Weights of a small transformer language model: width 768.
Each number is 500 + 50 x the weight over its row's rms, rounded and kept within 0 to 999. Layers, rows and columns count from 0. Numbers have three digits each. The size before them is the row's rms in percent of the matrix's.

# down: layer 9 MLP down (transposed), 1536x768, rms 0.0562, rows 349-379, columns 128-191
# gate: layer 9 MLP gate, 1536x768, rms 0.0552, rows 350-380, columns 128-191
# up: layer 9 MLP up, 1536x768, rms 0.0584, rows 350-380, columns 128-191
down349 096:559418519537464486543526449483504453616469553489529430395567474463549579540526475526591474477509444476473465543490538443500474388441550458472562529418454580542470418493632520465528561486430535
gate350 097:545505556456489436531473494466562566479584545446465525432567537478449485528575515464483443562476441433461527495451441428469522500449540520451494456540507470491501474537498499624526428499527520
up350 095:394430477491453409485497541577488428491568538611517574414663467489542424469463570485473428544521489482511545522579558455539470524476507437500512491479526384449500472535448451428480472483529541
down350 096:512472463506486432513449538515485425469517608506513447546454425545508463435534583558484473528572412442557426468508540538492453531543553434506511478578666384597634499552560515600478414492521452
gate351 100:388513522504530432547511491551508468504500436493495476521492473451456484432533549491477535449584553481500466471485517432470477577574607489474548371440510486441533569494541497394482494583468503
up351 097:483486484470488496471447518500531523489487432535499559486475508435539537536498533522458496471525433519538462485599458508545509475374529523364488475483487581455485552424543530560494538555409546
down351 095:497516455474441526467458446524511504461413557504437480504529531482501462507544498563477524506575475457486480575467551541562443573435475485422522551407465491532465531451568482484527503448469428
gate352 091:506506465563437492516492512539459456504572524588463498528483454422495531534542540513456466522477503539502622541512433492444493532442492480517448447464458488573553375539497434553541530543455528
up352 099:417407399502496579492493531415500469426473545533478495520442468508449455424464496481476450464513448486499450509540520496461536581512489418497557490518393477378397615429506506498460555472474537
down352 090:486443530550468515518557473447485526467481467445503628437486483417533462539524454443527492531514544514423471547517573467585529536422559574530385413466565489409543529487526521523544582449581476
gate353 103:482503465553479502561482517529520449494487454496502456582481516554503526564460491556450577496585472478414479446487520483465479544475523550460413425535562519421432521491498501566542518484515554
up353 105:477562521452489499465553432502485602494481551491449515563463465477498483569480491527585557425483425502534602494445529521484432587467519466578502442457493531508566415491518485452560484474565498
down353 106:622492559534568533523477465425488487538449442516498525509529545512491484523448500542474571532511465496464460467468536447462475521423536495376524518473447500547597432470494527547496445453438577
gate354 100:533478433527578416512431456666530442460549478595490507383495570453509548525466530485548513534455471504560485541526451458541509484577517563487545384573484489501491469532419527517545442499478390
up354 103:499555392466505515542444466555522538456576496435563486522527501472426452467569504563437383461477459485416490431496445539458520444530570505467511554551564495586532489491490526484532464570530466
down354 100:518394501419392432467634509547541485587461462438457478446523473565554481491525508503513555504448587459544539453534515434452600525448512522487483495503434520574426559450551452489561461531493532
gate355 102:444475559466516534496526505491527473559501514486541585580538425428593501491435439489549598492487435423493483511527514518501548581466480524470522444587566453515525446639541474474423595564439525
up355 105:526606439435626487392530549538537478418505512495555479578475516450438453449549485432471361439502555502498509465541521474476481515513505483427533430466451498588495484500540597494457399476543516
down355 105:413464533433421493520371511550566547586504562516503532557494477571421592503519527531544423420468485444503472517566486538491449579531522521488537397439409451497502503461521552503429440450459535
gate356 094:567542510498538433488559505441365521484438489432485595474485545464490497450453481442481453564523480502461457477463478483493499408463530458486531583507489489401484500459538547539571559537581642
up356 094:461417465456470475513393493504502493498433477550512540434530443487549557506536410472392509529450481434538433434544560526629573540430513461490515405489502495446536468473436531507514544472395596
down356 095:473550598415463574511494452475500433425442504534539526478503555502543518491547458504514568552462522463501458428472500532547462464540382427514558474510464441519547496567470471569545473448562386
gate357 102:493438451521622574483498507555561495515509520487518475543414530492454493488401541481432457537504443634538469397471553581497557523480487552526483505573570455439500471493471585471425431614523504
up357 105:500489507425444592456453459487544459529473584461513569490438443451528529587498518466561472479448536557464467502595427528497389613471531510471530391393459594491444585485468302448437559443470483
down357 101:516449469367471478524464458530449393515493419524495419583489451581479432472591538411584489589635512355501481448530424530552441389506483480473527541527503485613470519400457540527417554516495512
gate358 104:527466498474473475483475472443512425542489466535507529545508578504458474465558456445493468590488466486517367520442531476501539552556540504526531552502485537408380619508485461608460544513520502
up358 106:547415529467443454492509594528469519508581549578583556475522508506527506386465604543427422495442376457465346478438522491534593482505481476527536562602550516472462467490472587551523461465552569
down358 103:467464553490511463459481447444482556525598469395545549525489572460419426549408543422498581456466419473502433553490487471519509487612450505580540458501487523453532524507348515557452512501426508
gate359 100:460450449474476443482480498477531491510621503450414608551533530536461465470423530438437436450487458405527418452471478542485538576498555482476490451486485468477550507545531616479589491429512554
up359 099:532497481346457422483550460492576516512597550491412474434465529498532515572532385475497508418509368558386598457532495515559527498401436546507464523619503529524471527475544487461433518571541418
down359 100:500514558416513589473507574443582513439537535548519530464488418485391497355440535517514515530492507501589408467479491437509565525518548518529514491523581498479479533397523430443529507606574373
gate360 108:546457558460494448532445486566457537569542509450463429487556504497443516429504537454508433512476485383469505499427524537411509485381522485532577552492443493485570422523569531471471500534515482
up360 095:538471532572425525540497546521533549506504546453530515604524507477452557445397475473510457558525488518526534488415568504424550507445478446412512544363417542500505429451510473547417511460537446
down360 091:520520531457555490526478486555523482506462511498391541456519532477472531549513457465562502480560445446437394532474551538422465547503602444523549553434440441519430544498570460546401504494460511
gate361 096:490534477452493555451562412544465476490475550462480513411498528430507544559479544548547505512470400485608481600557516479493537492512472478550533501490513494553493536484476459431522463504539357
up361 097:548551472436553370605445528501534525463523627438441484620467637535558582473459482434564535494460566543480475491448505469467361501518608486540486580493514574493447542502429521571431526542540463
down361 094:554452503480624620433588604534494491557511393533506522483446500442449546491592511527522547465547527549486531526440524582466506524564540427487469466485528584510508530495469424468579475537500520
gate362 103:464502472491578615488506389501467437402523483541502468457500441511511459547481451524530433492620516464500492485497501436484532508470446546587526505495479458489493477537548486436510518594582513
up362 101:454515450513477443385549488427465509462501483456478438496578500549510500467533602425454434433501447486437587555515432468480430469522523450569512577493483546516456504462516485506519574538483422
down362 100:527494517462556601502519455412448538466592432452541471439528483612545528498538486456462510470469435538501459524534409512459527529472500485545482552574458511511592590477523508636561509528474414
gate363 098:477510442561494473507493581457498469534523495521539523383583531480415477462452569542519557546609464492482544431435475576574525558421395597524539520531472472494574572422562479544467408495506527
up363 099:473516550547505476473534509451520551455550440531508428503496446563485567526459477470483587482477494556543534485465460504522541540542488451596424499514437562515517487459512472494504500512511387
down363 099:593494576549467522483609625500444588568505501452427510506590452487499466497514544471497436587446504583508523536487480621555515555499492428502543524520434521407441481534373499489523533596366600
gate364 100:517515459474486483413509500496465459581583591477506457496430577460413558458486544517536576517474559523476594439502469405561485534464568424514401536468522489526476528473512531474528580449442527
up364 101:539575451570411560584519480482563481461453471526492437512449501502458453496551496505514528564495480514442555519468486479499574534555398548519481378537508575535484541541464532562543504527540389
down364 102:480571561438649491508362505518526453459494484578583480447516498357441593532550458531513525538518536459526479470482540524489553519487523438522568507482531533585580457513572561587471463488407442
gate365 097:495485491494445557535592441576503581573492508451510523481542492458445569442558465462460556503486482534491533561495535515501508545562447495481471560518506614538561561517562565488514538572455469
up365 096:483551541519488417484514516473509513569550490486530460472576587480521455491531485513537474467517496577541563499510524540494422580515514568510542458448476501503571519450447549469504473534567427
down365 097:419422493568448460561485523578493374480425433547534544493446513505473556480477576517548500539466543517477460485552477550534598437464500592487471421529492543479539584442472474597404501501507500
gate366 100:539559570510492508516544444582504531547484510468520480457497485499507493506440398435517607557520467444454612528507466484509513504494450508490560505567536539514477499522418526462514518506401515
up366 100:482468534495477494545484549428594511490492521495484482498447409460439448538551579459448507461428563567497546512520480520409600535551522461457539516447473492360529464456555548506527516452563441
down366 099:517486532469462436396485514468485558503517542447472576529440526535581448503486531478538493550514550502397576553540494556501485475359453490477578518427502574505458536516529497579485514465481397
gate367 094:401514540513435462544539441548515441429517454465559532518482556569491480565547563424585484546413455493431506524518515557482535449488492508564431486474536504549489452471484363482510599475583541
up367 099:509520494511479493400484472561406521513417447550479500453501545508479452485527495511429479445550474464576454424540603519391464457497483496467636529484608442476480493465449563514538490513456493
down367 094:632486450501542546464476487528458619562442524472499455515524498445497474585501554415514527586568592474469580570379422473610538416500519547534443574579500450592477427491641443481470583460499437
gate368 103:521449424534600574467434505435475549562426496553588468402491397493491581487561451551558453405437554496463493436483400544633513500468508607593544434602482474499488539454555499509491606525545631
up368 101:487508538498468507494504511535535576459427511518561526453567530400497506518482503495436476493492528474489482474517486553521478564464498490543500513572580608429493534614532492546555506482503576
down368 102:432475512506524396402439560416519534491617516396474394471489531554506498578527495529456464413531486399414487480477470529434438546398452516482475590453479500528507560576465470501532592548535561
gate369 108:507438486521504524446466538530412492581467429416477519486606363566514511523515576447450516472512510585453628481446594416564536486535441551507511518495445496506459557490420544468577538528470506
up369 110:545578635506517436467526408561524489453434488473546540537450501500496575555478520515548478487497484489524441505457453503510465444449452423469458573489576481533492483460603536534422418459536515
down369 102:432534498488495525389507533511492438540516451480475525546462441481530574493496501523395503478529394478500355490534526367497575496471479518513479440484532554568496469469531504546430511477545425
gate370 099:520457599556519477563452542446533540567495524509577511401561488477516487411407560458501532489527437495501484492527494469547555445549398500519511524562486553524481566538523610467471469479479557
up370 099:516543488413458519468450502586397504500597522444493547527523467502436480448472489448516481444508511507570483397493542453450428500481516548570509549445520434511515526516536528403479477572435397
down370 100:564502541456561485624563420495545458591462544543524545477525476485615521531576515474444443565527469461480565582508478524517462422542547489512476592481517527526493552457621427513465498493351422
gate371 101:419569531451532440548458505483480467481484541395552559530441507457545477525518410423478562585573533488457465437512493533528525545518475516475517459554535505562457474492537458570490495543551473
up371 099:425499440469444538557469517458535429418516472543399628488535469543567488361544458498526532465500558453446495560515505430336505478492518507506526560614441491496472571592583453581563444406468551
down371 096:543463549490534462449431549584408477508431472521504549592445486414499471457512596517505611506536491510493385460509471574387479574572492547546549413535512434467474547545491571421527449548493463
gate372 095:477417564449530460433514443451416453601566400436553480488518517535525495483505491517491486456467566419468403469490496514536423456495500455495566459439417554550420459487418535508587473519418460
up372 095:536459502471512427498554525426439508566527530537570537446441466496401572558472532499508483496469567554439486543427428486587342482360522464571557476470490489561441525527535463417417593450472491
down372 101:521457552424562528477510431557505404452584471593416432420574468586498526599462468543446560546523448528440479543494481529519481527445519505500526530429437498520448531507446546505499494431481545
gate373 099:465520529540474515559546444566449500520599549531452519495505494518433510534501614465534528482440514543583485396588523548512510519483460528388515441528459554548559489425603465406468530582528566
up373 098:576527496511471433552481466509564524436536485546575562507457508473395560631529442546471595544459461533505423557470503526409491505525598461460480499525527492565550473567544475512400516480465484
down373 099:525443505520555504462464451511497519503470531498479453539611523503536480511523559517493511519501475501496453505489443553493614511457494478486486497526455452485518554538464490491504563587482450
gate374 094:597460446550411477613543459519463509459467495500487452524596474515455497523476523582514469537514485490558589577533523512560479535545621442547604598593556542553533505448584482477474503537544504
up374 093:457518472529490521469467480423501428464476595575437554523438574563580458566498439524449512514509426497460483439549416483539534588480487523462454432424440475454511487485434624507514491455475505
down374 102:439508546544434509466577535503574548445569579536587464513481486469383523425510482479527505454549568570508535553527476562485532538446466577409454515501500527578457631476577531461503520411571437
gate375 098:527466470489598591464526476538441407514533569465453518489572552484475570491576542554519557485523616411472407408515527580508506482508538399470447451518537585479494527531526545575521471478555523
up375 100:462477525505590422441502629434475476412451427541456488454492496497494511542478574573444427570502508443486490436426455414508459439570468447548546398450563483498600425429435449476481530500469516
down375 101:496438536406372506451500418546551483475596527495512547576461530440554523541533442477445597545575511507504496485587446576533579471536529523492578506420533440469486485447548490531591520526472438
gate376 099:543476397496508470638484572585448490485554458576481618518477581542456457525523524594422442445496555490421527480469476508498536488569531544486462414478453504592540478475463541472470480500480591
up376 100:476425584423420478517557553471559483511572522484507587419448523503466467518457540528540483443593521456495562528484475516527508475491412479470506514515480488462609429492501460473492489478476494
down376 100:472493469501435491426413564506584493547496498492446539510508426558463504585557505521570440564530582400473448480423460473495444486481501385424474520451429527537524500506485466564443503507514445
gate377 098:474455499507591528450490524630563442495455488488476372540557625480477476536501489520545479445462529547497585477539532571424552532580488595497562565489540557447375482419461473533456545513517501
up377 096:516494523420540508474575490517484490512573523478508511427490573416504458554436391591552458483477441440541510478510605506537564457473490418589539475519402384487480547553446559454482598507477497
down377 094:478509496499553507500464553538456541510486613480498418523574568503554596510524525431493514509475473577502360608462441505464414515493570438498434466419504473574460453473468600622571532438485560
gate378 099:532546473439520480537451484593390484541627543528415564433526452424561518478478490495512473517419504506496566439523492502492535513550594431545564494448465458464545511492475498479494425504484501
up378 101:464496446531389491451461548515480467512583594473526480521579502530519548433509431541498491484445594537443535494516547475429488454464532443514423573447477558547457557552523520399592396488474439
down378 095:468459449468501514509410470449503460446490607489503530442527502412594547496498543560479514491547506553549481528482454471521500540570463549514540580513432405489490520493527490500516581493523568
gate379 105:454562480493495507603481540419535490610515410505453511377470552422481545587566427517472483550501560518434448555569503488526535562476416456495495419469432458639538559519521432434482476506561514
up379 104:490502548558498492422511470438442513493577532457559425630502395545518532515567467460488483469473450479551455323569524567567522468513540493474521590488482491395487442560513597472568570439495471
down379 103:499478504428410535533531572455430452439362513509491486450463563477488531503530425584477425507533478533432472525476429488523457643557459512480475464525526415470511602518464517472553476456466473
gate380 110:484478452533502435487522468497463535514521559444482500480530499547522512447551519463582507494551544436502487441466587483569565467468597463463454507519472507531521471457459495433422468448485486
up380 108:400542428547433508567492477425550485547526452536503496490536500584544544579484454560520495485560502473509511517510515460541568485502518431482430448551551454434556484500525519486576472433488536